Each number is 500 + 25 x the weight over the matrix's rms, rounded and kept within 0 to 999. Layers, rows and columns count from 0. Numbers have three digits each.

# layer 8 attention value, 64x64, rms 0.132, rows 19-36, columns 0-63
538513466535458529508449497463479469523525538480508510491491415543488511477508499465468539513438538496506505498544565539531482542505513500527473555482461481560490443539509531492518463536497460
460490465497495553498512532468482485488496464510513483545462541457538483501551518495505517498538515500501522497525497523475489521453490492459541493530508475536480504554469469466540510541466537
469475466473476465475473465544455521535492531482480474546534455470514486495527498484510522507536479562500479517536467551508508499467471528439461504512531550516454536453534450500499527527470500
481473465459551520526493493438490524552545486498457511507520487473527548487512491482564533502475504508503487517470487495493486553499458492478467503490514485553497502469557520458498496554477472
385471533520483527498483509502493468473508517492536478538528523500508500479491540451525537481581475491539515498519533549519519528460477490470548523538524513498508519519497469455495509531469519
423464566507463497453483512484564472502503576533536516515515558517539498468455514531507538514522497541501487508514533515548562507530501463558493536488505557510519536527516514484487462493498498
525468477442485552479490442490470508445551464491502485447502541469482481501506518496448455493497512508514500515458491488488501522456554479518441482476528494480523484510509525493505476520502547
494475488490463505511487524474486519469516472500531471532518527495545534510550478519446487542499518523494477522523458479484455515480494507522461443399489527508473504567533469485458476503532524
444544478528472527472503464501474484481504505520504508491514503519470473541486541531515482446501542498505500485471494510473556530482527496486526482516530482534482509494506514514510481560508485
486510476501537500586476506466482516496470484490476519543485500508517548535513516503521526550515526488506478491547482517500501516501521545487511488510496499477518499506476489435480544476451517
494483497539534498512518524440531494506491457540541524550509468500471542507510462535441494455547550457522461508460555471497479514541459521525501525494510465450500507496514528522487520514477526
544509417500478501488533463488507538506471455475509452480474473537472489481546476508479532451453475474495496519544521503509543506475477490478511555557569562475457523453446525488519504500491466
554490543507536535497492463503523598516489522489501472507589499524548483495512488540581512485484534458467519538508499498453542561488488518525525497458506508525473517435509504498496517461506515
490486470470508488484479484501502500529483515472481522467494539482487520502472484488486532487477508506449472541478529496481474466530475451510475505499480460504525512495488510485522474492502474
502480482542497510480502480502481462484532525501514482496495467506501475467487505521502496504502464494520488482507489498475511499472494516483521504481497483484499517539518464512478515467499510
511461486489515482502500484489479486465483510508489523478488525519524495489483530493515500503461492482488510474501520473509493496498493478498549532541526478501473477532507486489506538493520470
493472510510526511500492465487510470504495505510506507573488495518517503506526504503486469513470493525491496482511488478493523509487473494492518503509486491517480494531517541493510506488466505
520484474485478496520507493533470505514502483498518486493506515504512504519504497500496506492496517513484478490536510519502510536488483505543543518519533505510527483440515492481470492532481531
# layer 8 attention output (transposed), 64x64, rms 0.141, rows 19-36, columns 0-63
507564444479515493497478541461472463470518526509509520532508488516544515465545499505486527459508512518505545539531539551494525464529529489565482497489527470463510485546494527508497482453442491
489505522468498539512498505535533494501483446477524486549487517476519476507535540503528533474468436496517491438531509504476474520489503493498523458520521536501477481480510523503564485497518517
478511473530490499517504567536515528484489480465495458477513531504489492475502513447483517522509511501511446483559456523529528549519524459543478494479561528488522510531562512527482503541481461
506524527455491525538483540456462552480545529469496480471457535499521469449519485492496493509475516503521463467525521514517511498506496478534503526502529473494472528532538524479537505514528439
470504538492507547517488543529483485532448492467546501506490521467496517479494500484531529494502488526526516478533490537487507502473525517498474504496545524498491523465520489509534543487473483
543474516538474530537489538532481488463444572518535492519506505484516592469475443517570484518478533549480550489510525541476487495487464501484496503482556483520534547475533499532501531460498507
502453504504475513471437507519522514457491483456466541500540503465460488555524503470491461487507492496490503492484480483495525498541557491473498522499459481515507500500482467487556480481518443
468473509521446500541481516502518528427465516533520505512501496501513508481536548503504462557506462513448453490510522458490501538507557513533501501537507473505480500501472475500491466481503462
521482507467475504459498464513522456505468469477480485522498524523514473528476488489496533488459460520524503503457444519476529459508469504435522507515521485490512485508515508518533526505489485
477502533492511543515497499470483523526539520526487487548475512505485467508517496490477524520469487457529473475536521490532478547499489544470505508525533521496431505486468527496513521506487533
489517504468541478499495493524471513508452495497476501522448512468509501474537486548496445503516481484502502476439542479479501493489521547489480559491510490450486509502496436464485490531493501
536547449501448513456548491499465485540519472498513501558490470483492465514544535477474535509491514505501531513504462526500523509532478491495462529463480563450553501494541452485500461547503449
547475521420457511554559447508472542473530508501492470494525530550458486450516526506499494531508516494464515512492494503520478477520483465436512542469478468492508502485535534506499508526445503
526495521459493528506497541509480493528517521485515494503527505496502515473493489505501499499604513456479461492501498494464474491496546499549495509475506494542542545505485516526504497497506524
510470486495473513500516490476530506496485474466476505505517499485506496508491483476466479503419503492537487517503547516471474494502472478442511526546495511480480505467515493494503495495504486
459506437497499529495520610503506492505501480491521508526496512504508502500474489529501481491496466499495499486507523499489471506514505509597491544497500510501498536496482512469506505466493501
480532468498523523498506519490478504492495511508471486526524469501506476519486526505492480499470481507517498547523499506492473482475480487516522505515510481513488526494514475498510506480523504
482490485491518479489500611488507522485466510492502479485477515500494500503496505513507521459551507532507498499505486481494488492497505521547513468467513508513525526497517493492487482464526525
# layer 8 attention query, 64x64, rms 0.145, rows 32-63, columns 0-63
509524507528525542490498519453517519536480468490459579521429527511513552477548498515543577564548507490496535525533522510492520569469538517474515480452497512518491508461450486517459483539495536
514502524507486523513522512536509494496507509485490493511504499538486496475498528508475489498501520526514498489492467508507512509514502487465489499496535479479487514502503488476498498523483506
520494479481496481518514518515476523486531523549503480497524510493495474489523504493487486470496505546524471506524494510502486490499489487479495475480524493475524455525518497491544497516488481
504515510517537539487517540455573497497496526481463567527429532557486519486487494509503576506509472502532502513518520500510508493509512491471518488452458495542525503478428541482442496535506509
509508514553531507513488513454529537520513514473538533514482527542498512437528498505489511507518521481489476529516501487475518487480538529499485514489454490506497517455454508502486506521500492
497527512489483508521470503471520536498490495481514489526519485527487539471455491493507525523508474515518469522502534511477495508476510477484446492507496496518513549506495512506482482499514492
496489467503492507511479503527495479458504525505477463488510458472515480538449517491516525490498471517512525472494499532489491479516497483509520509496541500485483503523527511492495487463490509
525520502527507530487485513449518541504527474493517539484517524531496471487464495529482537521493511531538503508546524522466486473461505512498479501477474515526535517513467498540483501487530478
472485530457470502522517501537492520492503481528479494523502508448485481526531481491503483497474526453520472511444440464487478528539492502514510488483505522437468519514494476490540486550463518
465471529516504447460493516503519494502504500508507507438541508499492504548480490481436452468488461504467497503494456470554471464539482515540492557489501498494504454517554482492477518455503474
518517467498469518519504527487480512466522569537522488502526509493517491544455436513502477475508527515497501521495483518486489433511508481499460485423492470505490558515499498485474490464533513
452532535527497549497443502480515516533512535492500534508502496500486468492500479510465448508498478510487474535499489510519498565454495497479454511475465497543479537529492552527536501528521478
540516522548525504487508526471519566547518499493540517483533526529523485457516465533464476497515515505521418524502548493492521521467532489492463488478477498551541522506491498498456517528529469
541516490484485485509501509500503517516491501510505499478555485502497528524485466527514543501501507548497496517502473487559491484514543505511486483478464525524505521485497480500491497481469465
471476507488460424490539457606466425436545556555557435516563452461556529543463466440514396420453466473517476520413470466529503462574498511548499482476474495469473480525558480456536548519495534
485547496497537529540512519526479513516476509503519498544459456536458469472508542468547509516504522488501492445512512544497507465495540498446505519505528485510503482520456514516522487526484537
503501499492499503504487500539516508516510469497500496498491509492530494500500502504483495497508522478486499489501530496486491492492486513505526519504479486505499505497513503502500504501496476
510501485508497490509496495483500504497494480489475530504470496503494505513510491521495485489488486536498503494511513492508520483496498488500491503480515502489490476493499510501510495489498492
505498505502480538472494512476446485491493467468504513518481493467523545530525496504542536508484500507458504526497484510488478513495498512512520496498478538505513479499510505518466482514491467
487509517474477478523536501509505501501458518523498477502529508485494528511519504498493473493467528481469512482475496498502493507507483472517518538489509465501497468507495495490545505498527502
491512482509526513519524485493495454516522530491486498443480518521504499528476505482521510483506477498517528483498457481511494496526491506484507501488507499496470484507479524500494506498494513
522519486508510544499486517479504541519508499471490534493488521520460477480530462546489534496488496490520502513508542485451533538447512543474467540484514488493541494446474483524427463496544511
488507513502498485497501458529510539504467488513522464534523494442488526481503475489503469483515522486499451506476519545521487526460521495486494508535540511515528529504550476474495481527513502
527493465572478465511477491462499503496532524492540460472507484502506479489512480514498497467534461533486474500504475456515513513540519514497485484497456514511499498473525502496458497511516523
519506512539457500511453503422474521485491503515483489481538524512498503490512494500480522505495494551514504495555521500498542473503523479484505512463488498525523484509488498505472467478507440
471511505473503587547537456537472553499502494529510475562492504490506466481475517484481467507489551475484479509471490520446510523487495480472494471520560511492479509480465499478532538517489564
526462479496512438487481475471521526510486483455448543438503542475478499494524475479465483519465509500488468486481518494512501542479497537493463535508498519505512492511530498513465472554489447
514524515474468490527531476501495463466492467459538495508520515565500528480469513542522514516504545520514482498525505502476503487509510489456530481499518515514500525520466473502519518521474511
544502516480485483473484508461511556504483494512473527448553530518476530520555489516506507467497548516501482560554508487505479495529532526519492508501511477506499493479501481508471491505518446
515525513551549441488461573483546551496506506474498478473492487532461495497526506495462485504511510531534492509476472507529478461483549492500471518530486495521526518503499528520505489493530495
517487511529493487461457524471507546505498497477478491452534549548485535469534481511479501510502488548525478500557523527513508494478490526489439527521464487513527481483489499491475497521507459
495517475475464477549531472543488450485495522528508474556519481483554514573485539485500460467522481447467502451443480532490508489537504474507526475501501486490481480491508498460558544525464507
# layer 8 attention key, 64x64, rms 0.133, rows 32-63, columns 0-63
502492512504509510468527477501488487485506475510491494503482504499487494483527513480499511492488505520488499546488496469498491512503504519478489482489522493496485498508507492495493483504525502
512507466507523478518495507531538477496501514493515509516486498506497508499525497491515511486489505505483538533502490496476492467494507497496475510504489499483506504516532519512471471515530470
521498486499493482489490528517449476499531526520482508530494496514489474503527459527521541493528501472471534516488487523514485480481495493498483482488500494470513498514527490494475494485529457
505524475510524561476518506498480523458540507484493463489503541532473484511482518489459507488491490512524487537514491561495484457492517478502443544552503530489542495467507525465519537528513524
501542482486539552531493478482508508486496498441481517491510562554524485530473498516504480494509515486498528497547530511468506486498524456523499507520506508492494497459491499507483476519495535
490492485497522521459447482494531522503556493468468472478483540493509512519503449485482525470479504486523473518480523475458476509533506521472470476494535526460499461474489496499488504542515537
490450514496481441484480544500485500511557542551506436477487454461495556508502473482476471475515455485483490470461452445516440484538490525510494481486480485477462495525549481483496553450477459
508526452485489516510490485460529485474505482513485456488506538578488487514442529513484500452516478495504516554489487540492563496496502500470473493527512460550549527498472458480474479478531523
481501517545495467508505543509468526534519489472504494486508489505453496501508482513543477518507516537518487493479527487517500514488503513503492491479485487462490503500526539516448469511504495
473471464569494496482499474461503470501477502454478532530481544488529508505498498493471513507498497447464509491558502505513503513426471496523522597530551491527515505486471516515522526477512486
496474490480452527494560486501460539480502499537475478538512547441472494500484446471482495516508566480512479536478477498492483498503518538501479482518503548475502535452510449484515517541446530
529509520493495522485521517470501524475470538504541491475493550556528532512523513534509513532488529488515486544521510489445517505433555544492478456532469524528452507526464473514529554459474526
525504539491474507509541491506501481456450501545530529494488507518524460534522536550519492522471543478488497482505518494476577510503546446496555501503512534520496491526490452497524540524453505
496490514486492497529472484490494507505497505498486481538477470471501465491493501473455508494453475488482515475490525522503461519468439516524513505518510482490477520495536534479519512547471515
491497509505453508509478536529472505506509511483500517490533498464468512490497446498510458489484538507516497530464518523506493476551498526502479529462481560473539468466547485502530516536520473
511557515519509516530461507543510475511521464512472483496469430550501429498499458509472474520497498523471495461488496510495483465555445516475471468486494547480485487516469525513491484462485466
481510518500501497499498490514523489511517478491510539480495532517484505493524514501489503490508508480497523506468497493480528506494511476503483501501515510499491528526491514505466506500509486
513501466491558482511502497500497531512506498508497466506537522491487494489499521510472512467502522478477491527496506517512483494441526532486511562529533448511504522495503487488496531514508509
506490487495444535499498515504459509529508512527517474464522518450466496496533481500557528461498529486517493533464490487531514517528492492481538486467492467531523516509529498497518483491507485
517502512548513453520495516525522480491503522523533496555498463491544476490546515500503501515492481513493527494490512532539500496487510549506505487505502482516478515532496482473499475503480491
531481473520521498524521506471493440466499493535502503518495479529515444497488536506534495503523500503511507513503494530507535502496478502503522490517518511527503492471490435494452489496490505
504510525483515508539476450454536490510517555473530487545513510546504496494512501510498488475523477473517522505491505502495515501449527505468493508513515505487516480480509454461473511489509544
472504530481484507457487540511465536524486481498480501478484482446398524496507442474477472504496517534542503535490474493530476489533503490509489496503485550461524507502554521507505526519521490
554503528502487462547491437463497476459476477518488502514514519530548446524548517495523499503503493478508469498483492490495528510478511486516546538509524489530561439512481474479528534483470498
482412481484486491510448479486492514459457510520472484497497558487538554478420530461485561459505515485468489484513477481517504494469465501449514548526578532483492517485454485476513469514473532
513545521484488525442543570547489567503509491491493479487556499513449471530486471522529488499500578530512517517463462505468558495506556494469456447444464568473501521480455505510522514542540515
500465466506500438498483469448507547500440495485506505476521614524487505505509534479552506531491505542511486480532539507496522520456502501506487544561518478544521464533483471492489506536468519
486532525478515503563474519576525470496497466509538484541521461503507461520481504503525478486552482514490519470457488521500479495538429491535533443479535501504453475524522526489504514506460556
502485491489503505467517474517474500429452499497447502478506545520513498519450505513526528479420511445508534520531452482536557563477511485520533518554552505497525489504521459482516500521447528
516524516520491496501558465513532484452491492518492500502488472531560473519479538502472471511459439442528518486454506484446480514514499512511467504521524507478455494504488491519554507493452505
505459502521463541540512426470515501462450501488477510510494505553556517507504571488526557476499490467493534440517501511523559527469474502483483554527524477465487505529458463478533544476481565
480522478498491531492521573540505522557501465455522502480510472484461502492467473479466497500532550495501496484510503539489443487481519511504496515513479549485466513428463561512456488500478491